Part of a small language model's weights.
Architecture: LayerNorm before each block, learned positions, no biases in attention or MLP.
Training: 102M tokens, 6208 steps.
Each number is 128 + 32 x the weight over its row's rms, rounded and kept within 0 to 255. Layers, rows and columns count from 0. Numbers have three digits each. The size before them is the row's rms in percent of the matrix's.

# layer 5 attention query, 128x128, rms 0.151, rows 116-127, columns 32-63
101:113112173218061165136130126129157144103119132130173082108131102071104118127129155181144155118128
099:158123145101108107115095173118133119105125117124156088137092146129086167095206100089115155162168
097:131215135094158126146097197121163100094070145116101142082134112155133116074140093090137125162139
101:157159152117169169134098047156119116180061087169071149089099123095140155159135178141140134155120
105:122145131119118127121181139074101110099150145096192140119146132148184169083050144120150116172130
096:127138134140104172172080100114179162163102080176081139060110104214112117101146116146160113114127
103:127144128162148101073168065136061177177144136168183120132094117070064093151110143117105133139144
101:134155148082123172080116130073125098147088129114129121143190115124164142082133109121125146131117
102:135131135114072139224104096100155138121188090108195148145103155080134088086094171128178110092116
102:129129166091125107148109137085122128156087162124153140118138103143095105090136149188126137095130
098:115056163102128081128178147144143048128149091137100097148194108091182163139095155078148125162118
101:102138121143116146084090087086104106116137173143144130077131112128113143118181090093117151127173
# layer 5 attention key, 128x128, rms 0.148, rows 116-127, columns 32-63
103:137109133166134133098112091068154056132134088112140134130157154122151109140133194130159142162109
103:050151118135159139150131096103105112081095160142119113160123135134104167194170125101153148154086
099:114124103162144101091171129118096117184103140156131086106105116108163081104125143128144154092143
102:226130102131096126103104136195130132171099108112100143147145083126149086135143110118125173125216
106:132132087152131150046104147137120120082150229119171135134139112120180165100096101130149124110111
098:140108130144061114126106107118085139158069096129161143058066122139156142098183143091175194133118
096:116177035122154179137128125189192124135103050139060124104134101110112097167108143113106094126150
098:147143095160107117073065135125122103165137145124145131150124042128152126176146127127135113146148
101:135165158160142129132134086072143110172155140144203136089133116127161125140056111140201161147109
096:152170172189131076175171100148069185149109112158125122173068128145175110141128131174124090139159
091:141153138160094114171168168134108182128121080094087144132113172093169129171111134115160146046121
101:125140049113078114147113165096135111109157148120094087121102124135125146083144114066138109097163
# layer 5 attention value, 128x128, rms 0.112, rows 64-127, columns 32-63
105:147094193152140126176143132121099096148178159143138169164139112128129169148087095121167178196168
103:136092118194121122153138118121126129110114191173092108102074110135112148181132191127128160171130
101:170099205073133134158077124146153105189150162100186124125178150100113102124122095200143136124113
091:125083105118153106159098123121116147110098117200125123174061120151161123132163146144071114113120
101:160160146161103186129093175151047101156081084097109087066145158153142150158121095145152127105120
089:039146134095110191165152138084153107150100210122147144094099129171209145141080114109171090175175
105:156113116128102086119091138132104091103085114108155174142158097153210185137041155064144129143169
099:087160147123135029100117134145125157107178126136049112167126122145187136131138139100119170144083
103:141125116150062092127111121104118134154084120128096113104135153097144111125107172185111171136146
096:124138140164112114100112129123079159159122115142099116077107096193110146091113153168152100162186
101:113120156155117113139141210148146118117117094128136149149098135089135121124136133108154098142108
111:131212115152144065112144146127219168167164081091120137097124118099076147112153159111159168117141
109:091191166068085118133125122088184128196123132082181112188138157079150141136074099083131148111100
099:150121104145141084144054134143127124164180119096090152119154128173160124116108091079099092115120
100:099139123151113142078153159186148107090163096147141122076169113134186159141090140141132085119165
108:167185107115092131080127114094080180158172046097088131115149102127112111103117159195174149127145
101:126135158148147110200069094106141114158102183074145164105144107115159166172109115176119175165074
095:156124161163144102134117158147158073138130118144160073194086147195126104088181138204136205141107
105:193115149105080143118147119108122173124167082158150068112159124176115114163085119165142105107124
101:040140080142150150092179105110136172152104116106093153185104160095121144087096046132112156143137
088:116119128125111089137091131163116094077109097157101161070104141157148125179094098133132105097124
094:107132155061139123135111162077188155156077147113149172172118078105059089129118134081078125128199
095:137086116089115231122061123155135108093136152172111152151083147084168086141130165148138140112127
092:139119085242143147113117123130107078094149102121158114088144185130090115125128088150144167129148
099:140129176121177147152158121125124110102063159113147135119151087092129100077161126127120117103214
115:136128086131090153078118095148147095116122109102161098107160090113158152142097112158130167123177
112:108132134127169195103079144106189100111102165126123150162114186110088119149098139100100127075155
092:178131139148127155114112110148155130116139105106171145165064108156174156162075087111155156185118
110:124167100131168156127163173119132087140151116112134190131125090113126122120122070141113060106164
113:110088087078121115115145149124131177149102188107184171077133083140140130143091083114115113172160
103:106185173142148106169081143118145072115078192135072107149115132142111137154111079110155110117154
114:113060180139107106132116092143126119113068129150102127194111130138169143147135188163154137099146
098:120131109178143031116124138075099168110062138142111090147113126123145133102111185129073114143201
106:080129167133121155174097125148119094105134096143162153134199159106139126135102093103156080114100
088:130152126072135164129101131128080116127177139152161112091171145082143178122114111113086110123176
105:128132165140142138165117150192130124134098113075137153114100081096061138169155104119141118096148
103:143183122134171104090142113124169090145139094094114134120127117067111094186114075089131184125106
091:135138108178176152160102134089108093149093162155170142129110103095139114124099164108108090103137
097:162172162152116099156115188107147097108115108110112152115145106162103101121178120184128137117106
090:169163114180185110161109101049075138078130171133100145126147112065182109115111103168098116098132
094:107163142118094145156127141115123221173123128118114164080125116099098179128155156150071102088086
110:142186154127104132091154141098209189170120176110148101077166110132053131114141117059183182141139
096:133120127181105172108141114025147165127119125130084151091071085147111064109138165148163180151100
116:151113139140141090170066118107143194090098215118102170122100119145128159097159174157119130142162
097:135146175192108142115140195163106083093105105205122108117121153105084158182105034161133135128159
114:139125077094144082110099123143164056180131146091147115148177106107091111138130103153123097091089
114:139161109157144169122150136035080170135138110121127099097135168132129149093148130122100057130139
104:119064140134085138121114154105154159215142178133114165122117111109155128157175074077127066143161
090:151143119170119153102134099090095165127146122171069086089192115106110198151110089086121098137121
104:113142136095189140144126171118098115114061108155155113134132085152108186106151111117118096131182
104:132146143098127109109112137176140142126075153149146156082125159189165157138125153130165127103122
104:086070093107089136130138174096162149140124167116164109125194152158148147094097191150115113180133
097:122102163134089126140127131163102107166082172149169113160172129098108140114106063154076156143145
113:108104145129126141149153200147074167091107128154156146128172137133171108161134116200197132169157
098:082170099077154056133160164155155080174123163053108113170126144115106188152120101101120084096176
103:142069182115112189097188099067176124165162191168167128131163139167090122098163145142130143129106
102:137106124121098136124141140124152152153138141115148108154084137150137118070093174100133163140165
091:168170063119132140171078138085080141039105130124175118100186128127165151066108114059115081114115
120:189190098119153086156115139135118067121183178126109095127071181092151190116127149119064144095214
090:145131145125140082113082101107136073076097140146119092147065148243145140175146123077150140126119
098:096160125083133089106124138139138109126100152157167145089137130058118123077117171130076187105111
092:121156129182111115093138156186175156175100086145106152041070118136170113175112098147135095103099
109:120160120200148107157142111096121175154141113126149183115098130090101146124125103126106122133071
098:160148146092140103153077095107067108110157097131179144119175126157154146116154120110124146095142
# layer 5 attention output (transposed), 128x128, rms 0.359, rows 64-127, columns 32-63
091:109112156103103139148164078103164107112181192117191142096087114093141126170073130108087052085137
099:108159150056135125151129152160137124127114058127183168123160129160108124108128165065112165079111
098:094097122200158185143164114093144141077126134182101189158128111107150096181130141125113103145126
098:092159184202123142062116143134131180097138157098163146162199147118094127112115108093101135166112
104:120177115133098092214102131110123114165099106118122133154117113114090179107114138196132138120159
086:171106117162143146130179123154063162129174114121149132158124101110084141139112065104049143148181
101:141077173134186165129146114160099105118164133158149101097126116119096083151147093128113143171091
099:097185087108155160158129098119096111158101115175125095038095114119100076146154130164182129134159
104:157159131158219145114150137163111088143148127150168116152119104151071137126135098041172135111126
090:111150142129123097230187122093145113178114076173129178121079144105124138153127056088166185076107
099:162094143138106148080062105117171157108102090097111102156131059133150165109117171213144117100182
114:098072095088103132111126115104110134152087143154158143092158128150114122123140129143094159158153
101:192086082165182147104083139153104179085179137148060091142140110125166143133212100159137090129181
106:089151137141102159110159128159094164136132174122104115112150149115110083145139195110114134168151
099:119151142106126128146081119111076170142094074142101132134054093159142111106159134193176226142133
115:112095171137136168149093131121120103140102155135095201164175172135102061161118086123063141143097
102:127164079149143170157154152065128102129182167096165121114164128146150119119139108107171098074143
093:167107103086129144156142038126186139125053135116121161089158083137080093170166107073138102101144
103:048076122107125150166130172114159113147094212143086149120123091130130139146159169123103116098150
100:198091129147170148132119074140056128179173114116192080091129118106119153148162132146098100111131
088:122107172180140122167136078137130158185196147187149119140099101090123119136162165112137170145134
097:142084120189138115149152125148098096077169127113122155109152183106098173122164117159103111173110
102:165157178146115127129177078192115102116124110146154126084175136070140076160119155158121166132077
098:090126129054093130163115096058156179140168119115132159168131073121197122192110144083112170111124
102:168086129139145095142099162087139109103150161116130092162073149111127141146070113132089097147104
118:170151157115181109199089180059068125166093127121096133114123131199110117125132141112109116169093
107:179203120139106084184143153166090144169123102147134121140103132107152129104130103163153101130135
086:114068130132116164119127104126126173093144139087134168118175134126195119093130125160077126173151
098:138152116133133118098078090047160105196179139176127107098126190150115144139118154099159183114181
122:132166147141144103153154131112097134103127086099129113179104174096109155073097133124098147115103
104:105130115154108122182143171123147101127159109056146115128122181144092153129139157115091091185078
113:134137149147132131101158207144137101135120128130134100097151121086111155121107136109149101199056
108:121128103101136134149142130178146175146173150146200150121123133111100089126197064120164184138079
108:072168135170132133081071140134118107109182174120139114126153144120181136117119135123111142135106
086:099077166159073102155162113117140182070147137117089149163114084177080112144144108153079152189121
099:213128134118111096079098095102109129092142154122169144103167225160135158070149143179167130149158
108:158129093096120178190119096192124142147072130070119112135144152166093151129166188195126091103171
096:097095132160165127109151095184124149120184144111165091091183120136104160179180100103120126160172
096:098105089111123133057125149107188089101130166117139149133140146117202137168141156112077104096179
083:063147119072093163103141089152169129082147040133140118123098146175120142143136178084152212125165
091:096137172153144086045147160095146097128165105122142095196125117109152142125169125161193147084153
107:139097113175155058129140174118086142132088104184140171167096167143145129092093087116097143157196
102:121119169126145065125169185091108048139122118082164147166143124161169162161118088130065111114118
114:105092144159125147160155143166106107163119090130166093136117141159163063157166131108146096129073
093:110070093121145100122121136059113135129167155148177154085064128155154151118177134155110127172164
119:169118122132113167130100134127167182103140071119076120122154145139143133090165160170168134078156
115:136105149139085059098180107167111150138134108177073154156091095141106195196177110109092133126116
105:090148084118181122044168172152126164046159087139131081114102131137151152153167156130098141162114
087:117123091134114124119168163089099156148123116133157175104084145221056098101148077117173148180159
103:115172109204072105137137028127146167135139187116144170105075128117138163122156130107148157172083
101:181124140146108153196151118121082134151111125126161079169135105043170053074079112116163180145105
104:134107154195172132086106153138105132136168135105166138121171084136167102128163082037115123071200
092:165109134204162123114126123082109142060153132068117141096091119084135130194126134145214142170053
108:132200131102111155086110055136158127099117129146151133131115102105110069095101131093147191169139
125:139173103134117147116070219084094130101174099123148102138155161174131110074203132128092126179151
097:114147136153137131104192166063173164077105144060121125137146119102107158112159089125102138092122
107:122162116158131169146066111123102147077142074122150175082144148173164105115106060077138077106140
098:077087157147109089111143112144164138076144097141093149192097073134171113160094150085075204180113
113:038095115179112115139115173188093149148068111139132160113092132170111099207138132130125086136086
085:085108075136120103164133134105143135153097145133126118096138086099105151087158134125113182168103
091:182118164198136128174134110164104140154133124073145083185111090122141092174147050144190070113122
090:160111118079147131188128151072076150134150119122127115130091151090201107140108146116169130115188
100:112125119077120151073159219066099122049131169114100116110137133125157123167149125170132099119135
101:074065145193139105122117134143138136121147151160153122138127091149115108141109157163080105201083
# layer 5 MLP up, 512x128, rms 0.197, rows 0-129, columns 32-63
098:126126141112132186110095136094128097118085109102173109106094123188082096153147114168144149123135
095:122167130148114111169147134100051112077106128071107133190109100110096143171100121078158140048162
105:184146141029080076122203072154154151153177149127162115173076131170115140160161079116127141128113
098:118159121101118156094185126076120140154122144113115121120129106118142141120125094125122184155102
101:105061115133129072126139142116109113109139107146104160123127111162185144155105147127126081071193
096:099110102110137099172150175151150107080120150143059179106131086078155149157115099099136141142124
106:103145068148151138165150119090104163183117132157170069116090122127145124133128117112114092130074
102:113123130132109131166137115134093073169137183104117109118115144141082077053150146146126138114148
104:100120160076147115104098097159130131121140126177131132180152087118125132104105096148101139104131
101:148140123126131127089163150093112122128108163129131113128148141101099124103132073147193245126098
099:053059145132118096126165165094187098107175173163096115159199096051111143199108137147120097122088
127:171116082143083121119135122132100187133181135111075125171170098130098083129155128186101131149166
101:179060150109124141117138151164173163113118163077118075116161102104110166135150177110100164164115
106:128127163138169120145141088145106107088148144102150155125122151093195129096092137144120127141158
093:146127115112080111127095145114166106136162155105078149167076101092134103111122143072114155123116
111:105176082102156087150141148148107139084127116080208092099084130118155131118091089078098084109121
102:160120163129155039160023125128075168151141138147072102114112062130122146069147149149098100155105
098:064069114097118124145133107130098163146128134124184110163104149115151120114133201127129143138096
095:176110121155128153089119152104135127119145086131106084116209099119138128056183190135060095127126
102:156155131112141157146122130108088189095070081122119126172158151108114171078067139141125135126140
098:087073134044110160148088135075089123136112166099138157161117098153136173132093101155135155132148
108:120156127088140137096168158164132114112136144160161096148249144138144128098090087119140138094119
095:103107170108206067124162136087156172174083155103153175126099116163136140100079124153107154161139
101:139119146152118122155144075105063134170144156116148069116124108113101138093200095126075176136129
103:177148064114148091139145142113067164134144096164156066144152154177102211127136114158133113096127
098:131125118132097124122138102123100117163133079134157048096113106146117135126153110125132144165132
095:155140181053090117144115159124097197065122125150082138126111087106147094121121092153085152105184
104:085128129154168155082189075153144108108073181149101076185064092167064116130121145148114142082170
097:091154172144130157100144131124099102140147137157145092100198148162097072171094117108137165096062
108:117109130092134146193167119085115168091139171140139139144181112095176120143076117129110173079145
102:118152073079127105117131122124148101149093152150154095182145077082147160106104135178125179164165
107:104156194118160165111136130142145081070165119207147140090081077107126129045165159112104144177114
104:088133107179126148158155144123101160084080143153103089125121113139178080065136150147163052149137
099:120127095152082190084169142127155086114139145129181104137138090079143125146098065093158119168124
107:110185119035087127143101080149127103145079196163122151150081122162089119128114132102113155065115
105:134156076140123105106132126078165139106148214145167107116100118152136131094110100158116062081149
108:108103183162095075129154103068133129156138166191110094109151121136092132118111099184093068135167
099:166130132194085206112129131110124107107111119128102167142104099132158192170105127083101114092139
093:074109104106094144195152125118139125196140182111156187072086126107121095194108154155089151117094
101:230100150158198183184101082093085131149100116094131118135119101118106119100076050109106164178119
102:141111085144164151163176033117143178165103179119213129131121112158097090113164145125121126111096
098:108148102087083125080081120118181116164105140110181167104156111161144157081095131100144161144114
092:148113123123112165107098110074110096171159121134162093144130082143051134181149078144144135150124
096:104119103120121118093143150101122120146141144159196124078110146118114143168095232100132128131072
089:164151128093122133093117137127145143138105124096119104130189136166104202088110135091090129142116
097:138110099144129106122067119140120103085128057089097128127160084088146158077123105107124099132141
101:188135124118145078137155160162100149142124095109104164090142135148146120157104081145070157098100
098:173098128134093171132125082155126127150147115155116126126105155107090154155156175144091129088069
100:187114107091135129074075111125169125131194129149128181211132140135136191161122089114050154125093
100:107114139068130165168100165111130134118078058146070111171119102119123132118132146103126143132110
094:121135097111094091120156181132099151214196132112124105149131108140163129104147119136125067142138
103:125108119143111206177138150139106178142130115145133155139142135099096107145086099120117149143129
097:147124110140103130139101117146111110174093141118200172136095144174126211091116133127128108159100
102:110145188146151163139134096078098142083092131169123087171115163078147111096065074132107140158139
089:143100142130143144161143162121134108101117109141126172123212141173118156146094130117097054092142
098:104133135204179190078166108076093123098108129163089137126112117089178127081066161103150179164123
102:140124130143055142099089108108154133110150145142083080148152132043115133112126143137090126188134
095:155086110137145125169177155170103130150071155099146168067115075129081042078110101108156122121113
106:115099133123159158099179071154116136102137107085123120107118123127162133178143098160112157190129
095:166122127145096105119149095086103139168117123138148105098115082084127140117165089115075176148145
098:152116096239097132118075100076095116081088154125079157181092134101161115060101108150169174121134
101:163138155138136114141161097173114132172084164129182186094146161159123103141095096109108094130178
098:110193101113122123139153129114112148082071163118190126140069128102125115188150165102134171144129
108:119112098181176113168091165138116165156169112163168137096148121132117111135116132148136117113158
098:114142130149124181188188157133110160179075096128121111109202117098085109078130100183153091143109
097:224105172143095128093167151150055193097137135082131178099106086089129097200116138060180134143093
097:110155101109135089170110108196136144125089158168079112144161086055150092141135084112041132143125
111:135104129129117132113126110123142191136125170125130137159125135156148106103201188146152155181096
090:150141155090091150132163148127141080125086153112112123149076194123155150072061155176187121041192
098:161096129122131108118110157065080155192183205156143135146073116121142120110086107125166151134167
102:085098159133115134075092145094088113130157157136204109103133068071135099161126131104159134167137
100:143187111088085087123118170133119152178152117189132080093082151109109146109133086148170140129077
118:145080124145130118134140080180068118162086136127120165089106098133065136166102037093160147093127
099:112160100164189163111091077096171132138113165133147085140103158159090173097114137142124108129131
099:125119098153162085128156174147118066158131166160119166105103144134186142115104110156158103096137
111:085146090074092102132155141145167134120135078157073108130071108117110113079123158079173201082148
104:145109127128106210124068133104125146113124125162155129145080111121089114159110134132147129135172
095:135086187109142155123111119117097134157203067124194121155103120194125122148211155117150160126173
091:067101119138123115112110117164148108094090126093148158130068104147176163131080122114102091137131
095:161155114095105111160131194172110081123112174160136149100137139129104099111083117138151102096106
108:136068185180022124185121110125132180120123137171082111103099083092135136055136137162114146116156
100:225189119122137078103131125111113112161145109153122167126135093129103121144100110142159188139139
105:107104120119141134107129082115057135116137165151180167132074097169103123069073187147142128129070
104:167088069145165112141195110101128091157072148079185152124088118139169084116172141101082102124134
090:131117172129168153125141108090131076121153165160136125140177058124115105158085100165170118199147
097:164165105105139140131152154106079153112158086126129109151173159136119187116147156186065130094153
091:137101115117163122116103098171146136086086089185110136120150108143097110130136114114121150178161
093:153114064076148166144123111134085153124131122153139173113126122082080073146183076145137161100144
096:122094150129086151096107144176078092141079131104179140150150086129169123132142121066170127201108
100:124151121134089110143158084143125180145110153108144093063187111132088093175124145100132090101096
097:087112114130099130110182077107099134084113174108127159107143109133135151159132105127169116149180
094:148166113145168086087185102067119130176112141119147160120137060112127159192093114095141082167110
104:148102158147092161078181121104156109061115167104180108115146101089084155077128149177171163130099
108:071097149119127207091149110142088145167124133083120153097100142073173132118109087101063055143074
109:129046132168124113113165151185115135089155090148170115140144091134112077158133069121169135178093
100:075069159184122165086120111186126101153138163090200193131094095097183164159135150076124112130089
097:153113143114109171125105078130167104097166141185079107141102125125169102135142101126141147157102
103:127109097115163169084144066141070119091139179156118113131132092058121151103139067143108164125163
105:166182128092117113174159135150125126182143141169180115135109153167115121146148120117198137103162
099:113114084067152105201157140154122142147106124073087102174102169092119180143107121139152097074132
102:130139143150117138131177094139095113165162177146118094111075053104133115149131106116101139166151
101:138089135123101109087164086146127152089168159080115122074083122074127163101177120135080074160177
092:151096129076168160128168129141151155131127149132138134186072112163115127095119121137120093119211
098:155131092135165146111177084077066171140107170130139095137146128164144198085075146138122160123122
090:149100132119123073144164130112174125094105109177127120143145140135152151096076180131118116077132
100:098111166148121169098105113127121103161115138152109105124117065096156138125168112091153121141116
103:123124111134088153184045126151144123077143173162157157127118122086124166143106139098099106086140
097:108161118117155108139105095185124132124121109114114185143131096104098129059123140164082143125141
094:124104095100154148148088029093081128161191155139137161133160132107085100116138140116151128106110
097:149138107130086128161065138117134143135130159122139164134073138081100220101105117122098099086130
108:112105145141076130117190114196158103117173177094103105086154126098103139138168052145173171172168
103:210120128160107128125181161157097139126105071171150104121091139112139145145150161139094122168102
099:156139089130153094100124139114078167091090140149130133135088151127094154137078156111109115198175
096:157105091166163101172116200185083110090126132092111169116118124080083167153119138096172095097108
103:153158143119107160067135075102099166162175157148160123095066174124177140101084118120180080104111
100:103112140082126154116106185132135166109161111166147096128091127155158069102140190135156147131118
089:144111114125131130139165143129150143111157095093125121171143143109145157147125121150141119111099
105:154132115152161064174181080152089121147117080107118072101166146135118112130103078097140160174118
094:147088157089058125117087106127094169119099204060105166141111146133215184104145169126068104133176
095:154107131090150146121164101174135154155078118165103133136095177075152165134156102117146136087075
105:100194104159140112106166068140101112126115121143141150078093095106147165087092164122152128161139
102:105124129161077164117057105165120188115166176056078084114142128165148157131176105133135160192113
097:187140186180150155152137106106130136187142125095075103109112099098169126094137105143129106154110
104:197125139090091107117153125115121110117110141166125139167150154109124188116069144102095085104131
102:090142112099150113169158102113109113115108137148116104149082172165130097099131186129117168197122
092:114111175153123129129133108101160184157155095146088130161092066096134086103165131156120115064102
095:103118156089152146095148043142117196105136143180160143092073041123156068100123124098120144130142
107:200131168115165145130128095128143134158148122160149171106120108156129102133123115153063147134137
101:212073167140133143159134136137161123162189145117109105169183113120090141090121091060178199136095
086:140093172145132125119137112126152046082133053080114078148130121137157092145153149140138100163078
# layer 5 MLP down (transposed), 512x128, rms 0.103, rows 0-128, columns 32-63
099:145133156103126140124149167153071086153062175115157082129123136120163117136088099167164184111151
094:129163169119125142160103092171161150122108168078159133096146061143134126149106142123124067142052
093:101131133090145113186170131158153147101114118190076133125137018105143098075112084162124170119169
095:104197097171075128127116109097138171182111169093146146111127152123116113123120146141059130111146
093:144131150148056166147116140125144145122146138079106134190147147125087126162241103166109124083073
093:068162091114167119152119145144130087102122090127122180106081123149155129111119167152205086123095
106:109034141133102102111125105137078080156160102148089113184135090090089108158120176107106157124144
104:145113082143172135168180113149135158138155112122126141120119140112168086098091083080105174125184
104:152122116130099161185154119138092090129202146159112143126135123100114093151154171066122129108145
093:162153187166157157105141121121151124162073153122133079167130083100166164129172081105118151127097
096:141148126128136105103132099114097101124167089084116146097114071105094170132118160079089152141105
118:136074116100106148173116187159114129125115103145124150115121172122138089160142167135122100146138
111:168106130127138144123108119137164083161122132109086145158176130105115142104160103109059114137133
113:061065130174101058155129145155169174126123091087108115152161085139121125079124153084122119162171
098:113121122089101105070152156149126140096102079145197100173169100103114147175152131119148125128058
112:122193084127118098132123131161154138170165115164185125191094121159131059109087088121161098040095
094:054142155090151126082179102105118130136157120111168121112161134130167187106127192133173183127154
106:138139126132136150091115119077124190170154048088104105121105162138158125114148111147120146087125
094:126089157161068122132161170140102146054099145138117132138171129162116050203130132132130121158180
091:112117098132115125130103146080126188122167188148126120146074184127128198160162094118099132177192
099:160192153178130061125166133203119120144076108084146092147168179144120122087192093160141151167180
105:147105176136113141116108201150145135159125143169141099127098095113172085110106136066093149181154
088:112129161159060110099078096150151113093126134120136139094137153112140173093109103091133105151090
101:137160088118138094154141116106146083114143170139138168113128103214070139130133100107091131167180
095:075088143125091060158142131170148087124110139127157092122073169091174137108128124103080147111118
103:089156164055154100143111136188124134140143119137169167111164117101141159182109116075106066096108
096:154143054103108097189109134146143125101120110093070094092161165187103177089123091130158091138199
103:173115112094120131171090131112131161109115131152089079114105144120137161140075131122109097090158
104:090183148078188126192077122146103154094112138147119104139122156141101151138121132094121081108161
106:116167124150080136133131146134081152105076115126116108142133170154167116169186085115166116152126
104:115144163114144125175110140173139094141145076150125159101099080210158084119182164114154123109172
110:139107173071130146094141139109156094149093118190111146130138146112061158072093108132132136089186
103:174134083108093138150121076099150118092099110144135144146109073110132086159116099103147094165105
101:145124128153132095153151140085101109157091116134112158129159180162158093112135086164147136187205
108:101096070119135125140154108116081127159141143103063114141186137132086090137180111127162144084126
097:141165153116083147151098145100135181079162093152137134120126137060171162136068109158130127112116
113:126112044097174080129110117095143147144156144109099141169135099085103100192149155130084121113080
095:118186097138132135122135132048122182111083101102095120095098096146151105113187039102149068161135
086:114188138128126140172109068150144124144065134110094160133106119151102143071150107087129166139131
094:144190113071162125085144199101092118091162135125168122167126126106148133156162171102154146109137
106:153137096144112122121158146119179145149108091137176149144172069125153086176153179146124141185108
095:130142134106128081082164102110124114114160111171168140164127132090174151140103130093102175053186
090:140114138113123138156127044095121128139054132148153093128150168137097118098137101153168081134156
096:181152106143116144139093159088153109086160101151120154085102089117137216096144143169160137181112
090:062081164151105152118115098110177149122105123086095208085157112143143134160107123138122175156137
097:161151085116113190128107134140112132108092169138087115165113058071130121135118099041112155114174
100:051142184100106096120145103203141051141116099176083117127106086145205141114193109137141168105144
094:120097149143154126136151104173158119059088096143108116164137109178181065100187113144142145137126
100:118143104121091165094147136115107157139100179127112135120137135140178161140078179108143155186092
098:132145115134049146117144122156071078132061112182118115084124073098174106108136150113148092185149
096:175152123117112137161122146073117165194169113065089127118090229176184112139146113141096128134141
091:119164123130078085127165145125124109140164171199136163100062108175139168052094153122093112115142
094:125111143148135137123167153117139099109093151104133104099136166166111155104119119036135124097126
099:111139085114133123129167172158116183113097110049141152111107154220182122079189120107188106115131
089:131126163102156104143089203096094129102118130190100169141084115129137140094133149084179094060138
096:141196122136120116175122119089155090120101127178169147113148163083177109114089125146149142110104
100:096137103094085108098131160099134121179089091108115147111135053113134093160185098075130115136144
096:195073094127126104124064118119114070144103141162063149057118132124158120171126165117189107125152
106:112146107109155174122097085085123150158111096091105105129148135149135146131165067129055189123115
104:171177102164112109150092198189101096124152145168096115159109134175127099180134160141074075138166
102:171208122128116116162136074102150128060121090096186076130153129134145192138117137158119130144113
105:151128147155095118109147160093141198137109116151166133136122093132087090113171113140087110083136
093:121125164139079126120154147068116114165136153199047110124206143113132143134130134086134121137111
097:136103163134148154081091107126107128141130079129124132079117108146097112127101151096101058066138
096:088130211085134140103095135160150120055149126152137097087119147146156124198149147089052176114084
097:065200102091099063124153196124124058209145116151114133116110070116154182122130134081123098103126
094:139153206135149085108127119162096127075156139119164125143124134171105143166132082207114115106136
103:175131130160211207130133094093113146163091113113154128161098070087174197141112114103168180116122
094:151089149154072079144078149133181109144158096145124120108123127101123125155181094071138097126137
100:167133106093120171117156116121153093058144079070109092133156182118103062132169111172087101043151
104:185082105152121114154204084117072150129139134083167117101157156142133138116147093148111161134158
106:082112107095140150089138066132175069150186142107115159196216110151110164183085139094150148081140
117:100097111072126137114094124170201126150126118132187179078129167180113125095105140117154166151129
096:107174102134147176125125104112158089078074169106092112157144068058086113193166096105145115123103
092:158116085130109108145137161190101156187161110167103148064180084136102085118104110098167170056107
114:054161105089129141143117163077198187092084157164091130149123083144092166109123150143088144094154
104:132121149122132107158118079087119133113113135129135139116162103129161182121163194111181097138128
097:067135155143126090197136168153187096119141131083129130141140141122155128148173142152090110187134
086:139123078107175165092123111149111148095121121109209140127124092109110160180165097186102130136200
088:172129140110096138171103090150144213111092151088167108148159130106116107133106127135131200102136
111:130115189159155106140073147089140127097133200066093101152141089107124149135213115170144062095123
098:099132122135162095128170090134116191058140085143146129200138123110106115111140098117137114125132
102:133131098155143098105115188148124134123071160169082092109083120123159185070180093179168170123155
100:197102095091189177157106144170154082171103155147159119142182183095177124100147166074121138130144
090:094141143159189124157112121076195099134122133074156132187096112046161130142124168148102148140169
091:109115127124092120112157092141176053137119128092144138081111060114154074125127111136118111134092
093:131082075121106149178182128182125136127125178046111113122134208091101124173099075169138115149101
089:080112158153138087073127134096125091126164060037147079121162168187141091117188181126154119175154
102:097178110122156120128152065112030086092102149136141096121184147146129135144200135112092077125174
109:132094126142125131165121217109150064110164117151150108144128096111150109149157164154140120126111
102:102173061093079149134098173143058128149145154145129150164146121115173117177148130119147143153169
097:103121098133099082139107139134122147131068185116089115141069162114118081099125141130219079116067
111:143108106050136099143123126152143088104162163070128147116194252074153122110087147050229085117140
106:141146146150124176124128140152122132087155131121165127124074091142079149043104124118152130134068
101:064154076157109146125095070117143129193119139142089094082111093125139093182185131139110130146129
109:194140112126137128133137103138124076152107155120155149190157108110159164113102125142134122089114
090:136140113116169088138138104150123159124129128044120114122196145057142106155190075153169133099114
092:115161124137110137131067135131125081165208109140115137169143103182186126136115140086194127111090
102:118041083090105162123148172164163132124157141151153175121176149131180113124147125114088145131114
098:140101078100160174121095114094162103143106137125132149129098109145132176120124149103131122117143
099:069136174093084174105085105108180139180163097168121092116130139148219119119188077066180092119154
096:131165164116125057101119134159087132149082128122167144170151138106146105157080114151189069067100
094:154154126077096128103157205157142144109134175126174191095111241139164067131178158106103138136164
098:136107106144138088166158098119113172107112146134124175069162095132163135168148117141126118171102
083:093131142128145153075098114180120126136076107147119204122135164092112108158138094099125145155023
107:128126159160129170121149157114108102075060215102161134136142074074132180173075104100149085087117
101:127130052117111157059106102147113123142088149121114105151181124132029156079114082162149137184093
095:157128136140120138145099108124092110142139121087045106110108158141154111125175089081095156118147
096:127096208174144134127124094136195097163115092114154138153154146122141068150197112088086144119161
110:134138113162126099117161161107136056141155095112148146085124121112127117142122152090093138141118
111:101097109116086159129142180210150041128112100134104148193150083091154129176127113083153157121078
100:089126097122109090140132120156175146211077188133134053211120188068104140142057107142128129093175
091:167115121086115133128124190146170095163130136129113118177137079060141129092172119136137110133132
095:140166123136151146139128161095169184185105214098155153101122097133067082161173146113138142112145
103:099115135164100160101132121130103099139124078090189169113190215113122112117138136065143147092154
108:098140071111113135151109108149081104121136199072111089153121151138136109167164195075139083113172
098:109132086088155121127110112165141122152111166116137159123123144099164087153134091099061115098124
095:120112179113118112119112066068083105114192150143141121153120161125111174142165115193207105082112
083:177130094105151131098101090099112144121157187138145090116096112131085161092066166177161072093087
093:103027091105175166090122111128146129096129074121141153157107151151116127136090139171183120128181
103:082136142152199150149133135118137102120107188118076146152094151166160102108095112135077110122155
105:142173105100123133142097073164135139131093085125104131149181117157136132198106128113100141136093
097:164152171161166094201147147141114100148134106111106116143019127114122138223089118096113113157097
105:150144118098156145079076150138163114126134150124141071189144079158123125111155083110091125052144
090:111086168062087102134116124127089070145114093149148101135070127128168136163105121097157111115099
095:061173132104172139106151156110154130118084083152086146122172180158096125088140131111129063166082
107:094176150164093090126133173183161090087134102112147104135131185131132149170167134101114092127077
098:145148117133130156139162136129130133145160098177120095151132068160158183137163112037146126075124
104:180130165159170076122119142140114135113058120139076124188121133133146186135142082193117156154130